python train.py --num_hidden_layers=10 --hidden_size=256 --num_attention_heads=4 --num_key_value_heads=4 --head_dim=64 --intermediate_size=704 --vocab_size=8192 --hidden_act="swiglu" --norm="rmsnorm" --norm_place="pre" --norm_eps=1e-05 --positions="rope" --rope_theta=10000.0 --rope_fraction=1.0 --qk_norm=false --attn_scale=0.125 --bias="none" --tie_word_embeddings=false --parallel_block=false --init="normal" --init_std_qkv=0.0462 --init_std_o=0.0 --init_std_up=0.0462 --init_std_down=0.0 --optimizer="soap_variant" --learning_rate=0.00355 --beta1=0.95 --beta2=0.99 --weight_decay=0.12 --lr_head=0.00668 --max_grad_norm=1.0 --warmup_steps=200 --schedule="cos" --final_lr_fraction=0.1 --batch_tokens=65536 --max_seq_len=512 --doc_mask=true --train_tokens=207700000 --max_steps=3170 --dataset="wikipedia_en"
Each number is 500 + 40 x the weight over its row's rms, rounded and kept within 0 to 999. Layers, rows and columns count from 0. Numbers have three digits each. The size before them is the row's rms in percent of the matrix's.

# layer 4 attention value, 256x256, rms 0.0827, rows 0-213, columns 64-127
109:506482469513535516542515455543459513463524507435447544475511455496510525527496544445464505475533454529432450503482478520439411481445462483462491521444544437486573547516450532508490547466528507
120:499456447598508491427546546568506477520561450465510486499525498488459524539539523433505540424469490443486538537529452500473464556557585444550521548459520469464496501481505544506518452478493521
113:517481545553523475529500558543483483483435495486568504476537520524546475550562503427479618607541534428523501461481503485523592505574488489435524528446525524488471479446521490497563530550489476
113:471536568477392517489485551468495411501434494529544473459486492526511480490464441518497497540568555507452522511525541510503481531495528533486431491520534425580525472525465441553524514466482466
108:536517488506488459558537498515509585449501528430498438454575534564494525513471516481503493509500505522437542534561522582565576549527548526598462473434488453499524534541491502499476422491488481
107:523475587533557525523461451528491521545437549442443445430482498531468423562486553464450562487536454531536565500511487394502568505486542456502522494561442527508500501507558578481477467497523556
107:478531558454494463506563476501479503463515455536569522518505456523537427446429542525547535486523441482478546461453499456495523523489480541517516452498461415477468503525540446452493448449489501
108:483531425491441464448448474535531516504499447479482513534469479449529487489509581536558499507486482518474451439465422500503502433471544513499564514537540488435510500502460439536456469493510472
102:519394559477477482491556410529508509562504525536426516456506517469516566467461486528511547479498456453508527456543523428568550508558547490539484396550537403523485541469459482477555449414474473
108:498512444468482538518550443542470578551507495491540471484490507461512527446517533471470550419525464530563487511458463417467555498492504485508491482443492486445486557470469544464424546493483554
112:530459448494451511543577481514485537586488376525412462528415514512529487507467544530547528473450544497524516570451457522399476504517522509495484521571449440407446541489439450460518484511546485
105:576482479507614532532530541514439517561488457435545526514479490548465464506512483506472518450517413497491484536542462474547507493480458416443441481539563535537459555550490499549441493520447500
115:483533560519531472568500513489503490469505486545497399522568485524536461558535533481473581542505556522420507523540511540531589436489477494497602521499542482492573447553486516532492458477544512
107:542590437509500472447584527440491507505490522526478474496504490477468466531545454508390533559543495496505505476546513559453507563470492463567535494515463554542531514437558535437507518481539502
108:537492450523450509508451469452509501487430551504448454469470493495528510450500493569482431481498470520486486463510505534375474459453469456466516441472556625470594501520472470460499491520443453
114:467477549489491466516528419517496493505527480515578512547518546518493471470488477444498492532555521471404493463510567555416524540503547416465563537572483487582532468489503517539530410484529438
108:495496520446431524500539513526568434543490454547464524510490460511496456500510470522503493526530495461489480582496449505492530493487498445473428494533520406559511496543497429455545517498488543
113:478535531506511500553529529452545453445439431474543474459498558497510467564502502511512449561552509472491501455539465506470440483512494489526526457465517482500502438492579466527570483518598483
107:450476516536505508494425520572440524492466565479480549516570469581512452544513542453484460462474519458494474548485531490495535455528523412556538492549482544560535484553424499519530494453516529
110:385427504544544499563506537398541430476534464498517450496531474470529516537580553543478471475509530502528521496520467451474476468506487533583518478485487500442543489495519517534528522472533453
109:481495512542491561518477508468526506502476536605535565495436546482496478411514536519518460399554492496567454457428525431511510460486520500505471522558522516581472525527490456547536565472559459
106:534587473493497536480440410511433567525555472544454521509489486504492526529526462538456512550499497478427510499455438484513548531478516430578473466522534493600502470545538525496563483475479535
107:590483539495526514465465573464484495556513549531513586561535476548484505505506461464460472485490479543569476494526502484480458524548521445510500522460551476482452538529381509436456486494459480
111:561507510445562509491406491439460509565523505515530525531543437487439505579515462537411494468478475495506520540525495461527465486450476478524507493493499491537443509495537470476513493458442450
117:476502540456498530497545555426481511446488548528533525453492456469512517536528404530464554452527510539459463421490527543475472448533552553538548482461570475468500501505530499504539471533589444
109:396456473543532454481520446523490485550561460554494451482552491472560484595516521510452443483414487443445468463528471433545530459537530517478439469464530544480488511533485556555487498472508433
111:448491483504492467504497506444480500484538475537500477423489511534498486562560432507497520545546536531519559497440541489487478459469460485537517515495436535508474462503457577484558466558525463
107:466510486537515523507502540472458501536549488529567465526461533524532461514424453514484485473474543526461526468494546535424505486447444486514506484606480564493517505457433470507487538548445377
108:543553531469529505463523407509496477442545499554435519516539491465502511438476464499536558488495497528400499415588561509580486521499525555537483571513515596572471461468594495528499455487552455
111:499424564516452540443468579491545459554462484481498475505485523486526484438589443440476571413533531478512498457503431481534573461512495449547579431464587440464515491536460525465490496467476508
111:475480477517450465481453489473541480480586501518433513524483508431497482513485544527531468587422568474405485503520491501500494489480468485534511459572472522513532494561479573495487452493500490
112:463478514557518481502449548519454487488509475538525464569495502537497539589507476451477494457447500532556481509541452469581573519500523474508551473558463517492503449465469564528502517569484492
107:506547546539470466498550531518435454434565480498428521512522564427512508503502466471487490523533566497527530569443449561522479550465504539486524489546507561551565521529413433533493472501491549
104:486504567489534484514493432540550510461450480482471481484490488497566535504512525510588556540534515525503483528549517443480532523588477510473522495526519482494490523530504472500436554510475455
111:544590446498412519480513564557540527478462471522493460546467553474489500481415506540491523468454568482458457531462490563487452541532488476464487539537415533456471501464485537431450522511595483
107:437429548581516456456522499476534473559488471496519466392578481581432518558532526477471500394494487457483481510488478513508516478513479439503571519507568537532482508536521528556535472508513588
100:482505447537495499533495538565494422542509490501487569514499466443484543513499583498481525504454510569519445530538544578501535494503650449477477518553513445511533527524461481530515539484516495
111:442502511516560496548515524525486537503513510457495498520516493533528489548443475465540507447538484492523438519510513512465448467579452409482543530467532491517471522422532482504547497554503506
113:509545574445468479527461496509517592533518507556547408511466529500478528483499579525500482516414429489468440424487484496529513444447540558462531563544523506387432522475506533500434462490499517
110:432608544476481442586464453523491476461428523514515555504523480480553389468431547505494449563521476517414525465501521472464489458543563566474532522541476492463480543454516502444437450507555472
115:526528427510500461477469482451446510473457466503442520482495507515507455475499472517536472555463505488509461498444499446558509589469467525548565497529402490594438488577427551479530486467473556
110:518475468459555524456577548583456564519534442466416469480485470555454599469453506498480509456475471527558550508509517533509491548537577492470569458506494504481486493447476556466447443472459543
106:574445477512479523451521501623485508459496467507411442482514493503447539460473516472543543445400412533538456514462549579480474481535528472528538478438437520499511549438526497457496496520500529
105:562529502510486527487578528553513511474539505517528544494493495510520447499424493492492542510541502542452535485461502516461457549451498509571533456485491501484479475457509543475508493490498544
117:462397538525491502479595442509519495515475391508457585559477489512503501450526538515483531488471485543439542557519468549514501531509501531493505494549526396570520545552379449484480475508507553
102:511492508475459520417545511533467487521524518464518542502465457549456561444574489469526486547505390484542431434498595545462465571535542529432489500461522425535472510500447472521583509541543510
108:510536471510519554534519536565452486471468540476533576510455497507427522532466519559378461456545497496442459506479553571501425525478504455497544487533506486474595515450541509480421567443497491
112:459458476551522547504515540508520590518417516511476482522445490497490453534561570543505493489562466552408485476515542545494461539465475532518527486489456499529528566485557479493480488466490494
106:476492495523453460533537501545493537495521446522473447560433535535534503469448564520445505451452526493429495452423549538500446479510566464495556437440470537498472456560467524540479431458520495
111:459474548512469507467518521560454480567521457527393446568509506460479553501479474467472537497548493483541549544541464509543523487490544526452529542474489484430465518487474369519544471574493459
106:475554507535552463529468490465490515501477521457508556534534497546541512540567517488517524531529490491587509541575462541545535466489489468535421461448502501505470460556538467522556476511465525
115:508524446465408485470491446457466482490482459540477500542450548485463510501474436516480524442450531515408520456490534520459537519391512515451554488528467502531567565462464515500490480514499460
107:472462536541462478512442475471516590499469484461475612558472582473487483469505544464518531418486522524576474501510488474488474514594509524544497467474514510482500538506421520491511521445536395
107:537437455525487479497500515513532510457574517527525527562519430499507474547487557495490492513504431451552520483510531511531496508430534559488549522562428517514534550481467558518559489470521518
109:475428548460485453488545482499511456490546477478458544442530569538541562480519424491507545474481515523490482452554521540489536517463564515544542497501484506523553543537479560460578503589391564
101:484495467488576484524486514518487502470518509566423534512488459446460487478516517515475455461446531518490494488512534523562529553520487541505451533477471553491504545529490447480435559478571499
106:471456481459508493494516479534461476497551515544469498499428556505467533449493520505433517518485510482449483442439537467508474552542520473460460490483485496460463445545485470453514515417522502
114:511577493453492512487456472431472508458433530494504557499534484522498419416482522506444423540539555489437519502530457550509541517497482440547532442474536491494434430554528455536519465471509557
106:533433519525489535566542510527518521488472553455510530508524476526511477473531504511484543516560511504508559558548512414515533566608515425549493510590582469496474481536545535510494482462497509
099:442498500525444478544456483458474573506430499515439474474479531508553485483543484489487441586473612496545443558477457502525539455431521518536445479583500461492500518522411484516505576411534504
103:510492494468511511531466530491472523440512533536490544511519498483528445552515500429461559550522528566485510484478458457543473473561484483488497498460460478609411465548471447536457532442502426
109:511571499484523501546463436442557421434560521515514475502513608377514438466519449520419540526442481519437472484475490487522628508482507458526469481563443556551507515464515551460512463517485495
111:438523547488436489448446540434557448523439478491514514468516502502540514495517447579536492528519581510530452589534503529529519462490554535547474445469573487522487462520559428547483455483445503
110:564541510470457545513550513530543525431511457559553444493467526505477495459448423522546475412483527514438516500477547507538462542495491565491458474456454508489484485450500470434515507549512517
102:528566454481506483552505494477551504496522473487504413474538514478519513450516494471501413514558510462521440513524479496494525508468483481467505503514526442548454462551490500425527472487526439
101:510480438453469451429485567505482477491478495578446427490445514468517508519590516479587460521498426493538522486511470489491417388513495471495517456521461524529524537481478474576538551512583472
107:479473545485505488552531499499510440458486486466522469590527419489386448472437439526506465481467536471517490543515476483535398438491496466528537499454456477496523553501583543515499512525453591
101:539475524479474602526514445490496495482462497452517564511548506518440460533484485548434478507542488538564514509443480503548468503540399481520483516489532529540489480558526451510539560494525561
099:420486412445499461485449520476498558524450489527531459548450497454461483521467517523484447541472430521464507548477541503545455553521504507607472489496459405437501478522483477528561448515481488
101:478491567536473459485564562471572498456515450442472489515504466492486436429511474522472520484489499517507523507553558494464573497502524454441522529527506539522520520554508454493510488514499534
101:549498527498466450582505520507527534449453451540462502516499511531581497451507518469496410580556512522463563497542479504443514472511505506489498478470500517496493456521481435432523467532558560
097:482497479524599497438474484495530508483599521476385416493503570483511483530519540436536478438525490468379509494503547465490468531534511483543497514473471531547527552425490511520509432467463443
102:513449513520526601484530394494526499444511523465529487482502457470470469541539483516449518444503505455502490487422423477472497571520511513523526485463489526498466535451520487458534563511551543
092:428467560539489552492487524413461438479558556451482491558492500413478562504475524520493511476545537547497488525518538476513514543491492465517495444509552518471513502503476535546499498489555497
096:441509546512516466463472476481526483615534468439449439521507428543581509464500484452448526535510477535435543514570531505493503433555487494488489465477430552501406512541533446474496508473467484
100:514535485495525497496530475540411490504523531552507463476489549475594522388480487478529515503532531508437469536523493499455523391610500502575491507537546487500462581563512490472480463532459480
098:475477538492515474505468490425444501517497516521538428467576480575441455505451480553481543487515560497496450561458461500501456564470509550401459537493493520556514531528526605547477555545462577
104:535548492585449560432450512503496542526559429473422479443484526478482501567576507482494475482512444474564530486537486454554502537491478526506507540468483552458531501428459495514490449476479492
098:557506492536442465448511477487420489475546479605476497490573460466533481503427513499538488574633513501561515488485461493457533521526490451574517557475506508516548511482524470514472488477495470
107:498594502549450543520503446560452480567521447534504459498500517376522543561501564465459480534505480562459478543576559516532524428552471546574495502503469551489469502487504516436479549412560491
099:538537518452414488446535429471441515513509432528578484411462500506442438513471540506493523491489455489537484491588478496532518501509518415512579449459450500442470559449524498521508429502432497
099:472542489478510511447565466494486484502476506511505532453477462479459562539503526566497489501512498581529516494497490517477482491472453534449540460549581548504468417485485525499473427499451446
103:569498594516534473521517515503532553468464492513482529499463529438567517479518503503499480414567493502538496525517583539474546470486421509486532481553428506528460436473428505486452504512493466
104:535509498544524553466507559432523584480441494544538474445496539491470476529453600461479404520515503428535543463514574454493519480531557451448487514566442540467458473450382511482427512507504541
104:522521426542483475567480504523529504482437516514466471540517557523471463502571503482557500456447492503509505486495560472553460495494439480593519469517450555523533494466494554539476581480532564
101:489462455502511449593484427521467494548492485489475500464501436490487533496432419481472471471519499538562457466502508519600517578518553516493566415438534532386530381465491524521495484542479425
102:478569519494539517531478509496568526362506489428484485534497409486574513484482554546493454459452509480566538543506531538522562561479502495459486486505492478407466495560478493497463499519491534
101:502473519469496516499503444533502519375546484431466488509494492498522499557478533515499441453529504444492496502505505494515539512570493510533500477470484513509484436591486468569494467568468493
105:462452545533438535530512528530518404498548471427456529544442522503505457477490464514511493525475474571511515534444551464503480511497495442533522538424473466443508527552519487559469472454496532
097:448482474510477435453458419554492470508492471566466475498484438457486459494466540455522468530505541446458532507521548461492529504561488516465475472450533525508537570519508514515478557459571459
099:441479527513512457446458485534492535464539478454544560542524417426503484474424460428460544466459545512375520514503533539468475506510455519523460506495471535448486484512548510463560512494552485
103:533419485462506514418551509525405531583506468471543511436519514494542558491516465523476581449487495573468466471557503565479500468498520479462446456544504583461489472513479513550548468437465476
100:521459451511489491443550491610431494469467461500474496458520552507517493513518533553536444447565536492517464472554469537516531470420468564462427522571481542544538495500513468533532465557443464
099:559528473506510555468488521505475532451415526449533493535498536417457509474587483469451497509530516492552484464550397505483455475550502483538510501565525509497513475492472531492520579463537493
103:508498512519440532510473494467500527456550509474456508499467442441487566524483489497451487523493482476508495437478533498477561605499399455506532484609488462489446494523471515405489480528562483
097:494482501580468472417559532522470492426522565500479536441467558518513514443509525541525539479559505554492523408500450481438433496451478446455430498508483556513559483441534469506508492534512481
104:496503507439518441519511501457448450530532506575555488542520518531501459472438469513445488486497438508519511532488517480551503490515578490505511486439557440378452545531517553517485558526515490
097:442515579449464489461500567533460532382543542476558518546496484470532519490489576564540496504496514491475522473424576464484500488579494571550487473460475507464515511534569535478427500516452495
106:479484511447522491497473508451457499577377506418566519496528519484491533520519457540543486564518486547546506416393446435547443502492514423483497426516419511507566546486452467527450454477427509
106:503536443491461491409454523422498447490483476546454511496507503539483527473530492556534490482466508492602555532469455478507476578506520476459487523496488464495530538486486490498522517478514495
103:455539450445506484439490572459520456441559523427509405490489470538475497460472530541490502477450449523546479559497557494516501480489503505527518495456466565453487469597511468593529513551512540
096:506435553505460508532492572472531529526561487538455490491562544536503515501542540475474451555501473447580471447538439482498607476534537491542493523488564548486476491462515496533482468511507513
102:584543514574503477517522504500462474497544519476479469470481657403516482507536507489508398422482494468472491434511464500474501492489482482522529486551488555544506535430501464511523433460534482
101:506493455456476490523527491531476554505512434530432471502458474594514487502508495470554548563485543553465495482550461520485532423440537486499544527534505524455531488498591465528482457477486428
095:477536522542577562526453465479558550551471457542479462515488489438512471448474518418509501474484539487441611462522522508501530528585478470486506484500413550545523539518502472515473542508497442
102:471503499506466534471420473462495466607528388565460454436494574474566521510495456490429530493521488524503528435503528497508519589539446467502502487467456506444478552463466422483525458500415489
103:493559497456538528533500554462552501508511480536543490481520514474490490526472479487437458464498517444579506500494537480536524545390562560496489555473490581487488458546421529540471555533467534
101:513551574483494523486559528412503480473487498528467561484488518514432485558511497509494523497505574430522526481529430487483495493473481404475485533523483487491491480412539495602491461474462533
100:500567478532469467468539538384483521491533413492450490497496574528423450459522536516539487503443506498515511513568539487475461441493529477467489560449519507523484492537513530558529608466596509
097:436522500516475584385456450493587460476440524494465510550445486507520452518522547499475530457532444502511505568528545432509493521547389523461515548522504508422425484448475439513551444518512536
100:495462540498519518442529521466531478460533485457429507472521470503502524561523584494543486459499444505513485501382487506455490537491552426544525498525507484479527516514448413418474479507499514
109:451511471487508466487510586551514534429516553458551475503401508502471494517441537451518500425452454504564456542462555440509459505482475494465462462490488539468552520557494479499482553514500515
107:502531533546514520544583495523477460539538454493527410588503552487439520534502514421508524480506450499504515533455471537493460474503512465504458525491528609505509521532466524605432501466505506
097:569469493415516472436526520481483529613506572496480453498543494579461496567516487497511545431571473501454489431464497457490524489515517507495516516549477524519561501470557492473439545465503531
091:527447515450484525505524527505433488469507478516442505517541461449530504512514552520541524480458418489572533447567436514483541529529452524512515521517545528543550484560509516488554533524516541
094:483508493548488491505494577521507530531515494447495441505497487499522518449542481495479559521510463535520481518529528527473465484454517497552506510477448454503506496566597442530609424532469461
107:538559527442501476489531475454592476477517606509536513437498447505487543469495560522540581445543529507546492538489460533447455508469561513501535560491519497545476529495556511592530477498560476
107:546488505477467480518557571476544485501508480494501528540551583574511475501535478524468506483523528494471520561544475583537481475459481579522506471524569548544467459529566531514541512537507468
096:471522484461560516511519507552506558501565498505495443474465522546450510469523469491487546526510416527474470566497499498502520509431477549535445491471502551542453515496544483472525516549435484
102:476534532482564411501495445498439536498512529514387461527454498507536550535518551438562553468428498527496517514493508495474434551537531488499466501477510513523513536502491510541529526503559492
106:483469459464537523494485436517526513500401515476523537519485533527512516556464505513467544482510511542391449502513494515525478469521440561484449577509425537529455447461530428559518503432497475
100:581436518495507494561484521493548467453504445505560530557497429500450478522503479520496458509450502417476544500492509559512490501468506535557516514502553446463510527459522513448539485453494462
101:474490532543499529455499504519486471538520557530483596529398516526501472501530536514513564482492546590461460477476488452467422520485417430493507497577466464513559489458498477533465488517526532
103:530460498497550556556477486471457514470476499399550447564516504496467511502541490459533507502538541503481453473442506527468467488481511479535498500599492505443527491532441542508453516496471534
102:544473472463466517452435473455481476558550508460573409521563523494491485475443509569495551472517492458489451590512562479498508510540506544529466575406453536482456480412554533483482533516497534
105:483531542423536564505483475532537536544472500474497513441461502537653489472566472489488465496496499501494509492510531451508500512458471443477497527539435450472466440475410526440466486458487502
099:543482497513519463475518561557538516496529531541507467506450490595500475499557499501471435498530498446519482498534462426488473439543564504466478499513585561449547462433505573476454494566461479
097:484460510524457491557503504587442487509489445514513540523483502501498454519494491506462445494546553422485499521517487464494470439568464520512497432477514425494536476496560530510507546536503476
091:445467433420439465491439442464498476470502510456475573515487523452480465545549479494474501447426475439515485493515445453525453485547426399493538477483561535420460540486541575489499540492483485
102:480492514528472517480471479582506512477479509501506476523568471524486550471475510510474537571459499524486528544522496606560460516481537517479490571543541460506532466498462478510554487485496453
094:481502493433481502541499507468467454519507433518494472558496486526529514521511441597454574504552514590490652440525499504533502528435438511516546390493457485563596527533552503480520511430533464
093:536508463520496510488489469547494493522451513453456552512500492442489520464542482495538429444471570532520464443449487532464517521445494522388475518460431554569518529489520443400432498577527482
092:494484497553567508519431494454568531503510501544471507478554446503503511492498553497386536401485418451470555556511494458444427455571510531517477495489467473491430524525521537496465437475539511
093:489533497496484533465426504507474530425410524533551497501524535479467491521449524565524506542566400529541476468518496466496542447544506492523538458574479512538457578511467538553465479482484515
095:541501430473470489478519385546537501480533430537525460484512566485460510512507478390604526546465473479487498458456493480583497463496461503500573518504490471434501521498555494494478522549508505
097:507474519528468502494468517454481452540548501530474509463441449525526525495470511535431489515394540438529576542489419377479494462510511475471464557442436510441509451542453478547461493538527497
096:512445482471568573446474555447422565453445532495476518548449476513501499537454463477482445509550496538522493550505483420511482607480575551477528430492438477497513482490551494555516472493441550
091:520553456586506540390512461376574590465493506500500399491528518513495547454491559440513526444544523616481465540528480526553473481457538611509508477535504596527619477502490430493519505516435463
094:509537536556513453509483513507514505510459481559502570473565421519534428507469491517502505527442568467503450487408470571544498454488445482490527458554465510524548476444513481555482432501533460
096:559503503472496578472529521404520542519546447486484507426530533555489480466453535459542459520458418518457450502547509471514482505496547546512497511541495508535486531556513463527473523523581522
100:461561490494483522461451482500548525537448521481503379496544565503490479448530477552494466526502554514571490493439496445542508510453490556508473465501484478515503457457487473556553573465487546
090:486468406526564500473513491431512535532541482511449557445560442451505505432493511494482527453489535516560494497500464425503550538506514452444501526506500569527473499469501477447444510611537547
095:536530475452467538443506444518534552543459540451543476508536531538500393443453550505447416498526527496449524545501502448461514478507440472509522416506521460448492525534507512495520525450584439
092:486467493500528462490444451561531440517580484560485488534579494492507506497549502520496485569469552430467553431440486533540453505495448495517510482453519510484612443498481521526479486482536513
091:494464528505521500546505530492539457492467566575476473548447549509548497492510471513499446426476479501533504556508549418439497486469459390574497563474487532535464480582511556488485440532552538
092:483418456476475511532553563404470490523595448541471548519446516555571473586473490518446491572474501467510534511426507508430550558537527529516540453470479485475498482522480541546430504515530569
098:481404531489533523427506606512515480478491546512502520476466480509558525496501538448481455545544501449475517500469489531497454478431443443446463467499458490521608472525470517532490557464531538
096:525479523499509583505456524542547460482553410471485524501461501502487510501503530497488462468473456550471483512463409497455490448563473473509525468486438511489454531498473492447485526501531515
088:491566579429526483520423470483551506489494495524557491520468476499454465479495421534493423392432518422559559523489578492531453445593494515464492424451507497470464529519549450486519491516481483
089:475453439497471473455535508491444545525456538563515497476485464526513503496557466456512509447548498566452540463493465489527556531487477519565465507506448539472471468492536501565567459545435451
090:497470540545459461496465467402498543548522563510505502470490442489468511423561544430523477446534481612493548505465564456497572499471569510545502549489474516415552522442553549487550494513472436
096:514412451519409498509431528517501411605476529534474521468519494525478485464518454508576525537512531519528525487444564469524490519448500501595558398511486564556513501481504503414628509489526540
099:499614484494502528495508496414470395492538494478473526514482516491519538543492527492416527546539488407506526543493441489518543481517486462512503551446474505532510478423481476532412503524497541
097:436515532517470518475524478480478481497474509486514503463553393559531514452441426549543464517482546591537471497479464487546477481471459474488435496485460461537555526391470501512544499430530491
094:609461585498498500476488552491513585451512507514445566542533501515479433486520443490501488507521512544486432489439437537479493502462449528459487551517495495519506518463474507451519603450518472
093:417529538450398468523536524569489434522470470518529493535463479469529482548528448507511535511502505468505529540478481480483563506521459516507554501455460463426552476507493447474467495548515481
095:561561588451468485457514459496494500486448491454499493528542512483503613505483476548498464481456533500542538473501482465503514424526462492480478529452594449450463481408440513487493429506443512
090:444522474493474462463512455486484538531448529519481462481587419512502506529461581497517508504465489548491459481543486536538505496480514494525509511538502515557511452556472535551526444443508483
089:532465534437420517475559463533491520445516468455607499566461522490506519507451448506461518494516504457485542508546523524506515513445498454591507513474508451484588477500515483545508428517476475
092:474425489477525530447517401519451486562552501492513545498540457569565516427454510583508512454451448497542476437466422488563514422479462535605514413502502563516531509519525437532586507531467512
098:453490494516514492475541459551516454510483526499526464482493478510490565521568497500520522425533507571510517480471581542481568434511510551514488571475499465555458470513506497550510446567511473
098:512537508476459473458605523460485484486499487433546469498575508506493537517533551555462488535487434443496484481550510443599416432584486475484516475470604482487460553518511507584514510500458559
093:414520522453534493464475449572487501484455571472510541515501503539477529424503524468533543416533530517525497460546467511516431484479449489536504479462393528505498522570452479498522524500488521
093:572434533519477424436468429530471511482471476414451522481523462474530520523487483441516457479553432522439532591476481511498550561508513467496549533521529499486590530593431517443456522459472452
094:503540524537564499489496511483568528490496527481528509522520421482487484437530490502521473527494482451491536459526573520498452535407380547473440511506503466519567486537543459466495558426468486
096:547445571503535442497472523522509496564505482470477503470517569611496482427484512554506513444501481430517461543456463451500568451486464462494531533469527508518465508418535517576473497558537509
095:413522504511540505481434398546551540576548485522475475455554485514491464527513494505497519516555400518492452527520535453522523533494527494461558458534526526457509477548537547548486511519477468
090:451482464527513474540525466490434425553507502451504557474460465449466471589508475427512474497503464508564550561512553447507562459536503503542481528464466446516454504524514501523531477518560489
094:406497548463514522503607445457580520502516504497495538534455545541510537536517461464530459485492437548518447517444515478478496497534438487490516507491458522534426503489455510484549515437569494
097:480471472548480502495505543479496480559492506461453508445435481449487563494494445421562452532494506454443505410467546564490440498420545469423422458513520509494547488509476539554523529439511465
095:502500475441420507531537485503460413557567524513475473515487545513455543514583458491528490496450522523471527455471489479544488557464480514447528511434548520508553509477562530422441484431511494
090:514569466441455513527580524492493508447556520490568467492454529539515504450501504504538512428456476396521432496546432459595411518514471485501522478409448540487575483433476480534482470573419476
101:518515513453540493493484485538463466478547505526443465514535511540538490475518473508511485516570466513536566501513483461458510452473500510459512460508514482601537428544500478514468467460551535
093:458487437503499520528556493505514503472487555471505525512469519528453471523485491551583539549513430549521448473518541549442481446568552495507473552492492481555490495521544495440538426447541494
093:455451462473496453499507587511515465506461562560544525565521432501547436534563541485527429550513534531621500503437487513424554504500491462563513419482497453539528458509526433549522529477599482
096:459497461528519519501452557518507466523490480463453477549447558503493508461564560505547486514491499517517548523466501495552505462435451439517557522491557517432523486568490478519533539499528513
086:530437541616475485459475530589528543509506523497464560461578460499494507431438505481479574448515473530443455541543534529490468526546559546512508473495500480400439521544493482519523477395525430
097:488476415455494495528459422502486472483496451486545427557500477474493488490456521550514477476528430471495588514576492445490441512571472435559451506458539466445447542524436486465523469485541508
091:428492522481509528510456476537525495507453517483586583484473518457504473512526525511511511468496493533528538577508491461442522497567455432479518418530522503497467524489517501430507509529490496
095:457498544526487447567570462570563367464555467481546503479553495475510494480480527483486499552498531507497597475484488487520496408547488492454534413581478510505415505487517538523505497546548520
099:452511484535481500530513537544421495540535462465522549493497514389510521555581463500450484520569477491473540542499441532346522465522443461493532461515540469430556534451510488463514552536518567
096:513527508513482485523511484509576434469461463496489469466462540470512460485513494495522499443489587496449507503522436548510596549513491473497518555533516520471520555390446525446507539521482518
096:461491482513534490497560603481507558495535502493489508496495486514493573549563534446496542572551541587488511535498470542431505477444478449452474573486478473451488482449542516533477489481460530
096:471538483532504485542397442551501463455525487516514410522502514487453551456577459523521491524488497490489537490565414489468512426460578523542489450443479543502564564545506460522486496533447542
094:545556409542496506473541499475445488504569462560471521519545439464478609523428489421451484496530458402490531560615457467461507508454494499488510562568464497481508522491461492515519541539521543
091:581500555473508451467571539529469498478490489516538481547583482534493499466499487549598486576509579528537464469441488510510487450459489477504506515514511495494481508429556495501452560517408461
096:478489550418443494475488497532523550449523547510524498532649502505496499532539524491508451442457431545531498478539584575518512477479505483511546488577546468495510475524553467491483421519530496
097:615576497489480484501506488573520444515496464504471472525556537527513461492491528528468524561474462462473483449458486480529461471530542604456575539518507437521465519511565561437422461473444498
091:465445484425495515482461476434524525579510547476532504479494524468422476455481524447457462452500441538519516485461533491537447512527525485506569476570531517465439545494544522490437464475420471
094:497483530537543497466499460535499489488476490486540542519477417475535488464525405519456577478475525500467381482487469481558449493518545379536520499479463496538439552497522533592523532503472444
094:454495511511491518490519441479513502442486534535474503506454462448545545627564535485468543508536470477496534476516469516488541469454505525443563487446397446524533470525456490559509554501470554
091:541496523440473511519508516456474541535526516539446465444413562638513591485524552498493511455496534508494458458428487530519500458437523603517443519459451501481465466502486520499566444493530532
099:504441446539567539510558533522445478522526500502479495488501396442486425541531413509473511491550480483510538466583463473508438547476429558528473551544490487553554491554486531484538540490434535
094:401491565502512520498519545467484511535561500513395498489483482520508471532472560512416449500475486485542611504518488504511518535513448540470509483441494503574499511503518455476417505405476551
096:537475506513463529459528478472531565560523465460522464532527505464520498514477476519455462452422463516494439510516501524477532514493566503526510517487514481496552561460501551451542523518531490
098:515532519476531463524545449497482497485449526589523497497490568578471488461489504491453433532499429539521541485472494537559523564487556506529514461583443502501498495515490470472481487374551514
099:499499486501552510525508454538512545513434447499500570496483441502491533526432455432513528503544516474408506431517421551473537498457443469425482510507460553511440498513527455524441504619468504
092:462541520455492493498551531515443510446533495451492455473531496490525425472445461509494508561522533479535572497433431464519528559434425477493467461525545470522453434504518522507532496517426517
095:545502466478492510547538537510490511513528535487522454530519483517454428499535577471491533430497491553576571513519516547479494530478529502472518510508499579545420561534482522530455419504499560
091:510540539431493520507465476440539479496476475492498512523493511528507566480454488582469508498450465429453521487466549446506504518494477478474526459506536516480541465393522506488560439456453474
097:509468480480461537491570483443443507516558549470484504528468444570485421524510497495454554471548533530478471543463502540464485521531448549486553565509509492533465577521443475516481487502494532
097:438506532466487472539454553467515474516574534516461502508510464474505482455522467483516575516459537473490527505599496400484533489563434555545504545498458528497441482464576517490498555478509501
096:523521500376459489467522527461490478431526518503547512433472527486517541417517501491504527532504479449460497473547540434595518486424509479522519515517552524503524427556537500510522444507487434
087:545517491520534507450495476527509469459508583520514423484572513581465479523506458560483513496475525589431525489427505433474572518483499480521512498446478488432524526511517490492515515527462547
095:461448491530507481504519550450531586508558533522465591546464513467557473551553493497452471505492513505491489491518473545504530452486517461494503505477554397547539542504450517542435606409482534
087:537537515478531498496510474530469558495489501498505528453455484545497482487528410544513559461491489462513470519522478479477456500430417616452523543608454489468480488508454489517473533507518515
099:496498515549464501536428469498427539484468478508530539492483521532499502509469537463518556505452492493453475466538517506508548447523515520469553498577520573444406515482472446535568526589603499
094:429439495451449505420441563604544496540474462504491458528480512551532531532465513481515533539447540421464515454521407371531445472516510533517448485532443518466472454422494464507541500514444478
096:450479485524498435491516520492535598480505513530565555518468489562476528471496518443557478494504473459509477442488469483502569473508468489450544443552473504520458497500465446486534510511496483
097:468508537454512453464512513540463483505469525439506454506498507430546507532490445490504535463483464549510491493494473465499448460476564472484496557493521427472557504532487449546428478509495516
102:503569550519567510497521390504513545502418562505442516478516560454529505551534582530447495497525527532557552482490510506450423482491507492474532472482465464442456521566461536476463441482559598
092:502493495481459459483440428538509515486517452516538569466482525489450529555490488587468473509520514567555511503526479468554448499492500440531457527500485487462462552558509507479504528503569434
095:454479490529506571475438455535549571514485519468537465462490464580484539488525542553515586541469552501494510458505501539454450442522431443509443458458444498507451510472557452455471489568495498
096:499393474512546520479520504499541464577497449543545544496496471477573483501534434506487486451510489510458528552561432440465448430507474509509610533467521562527502409467502475514501464550516478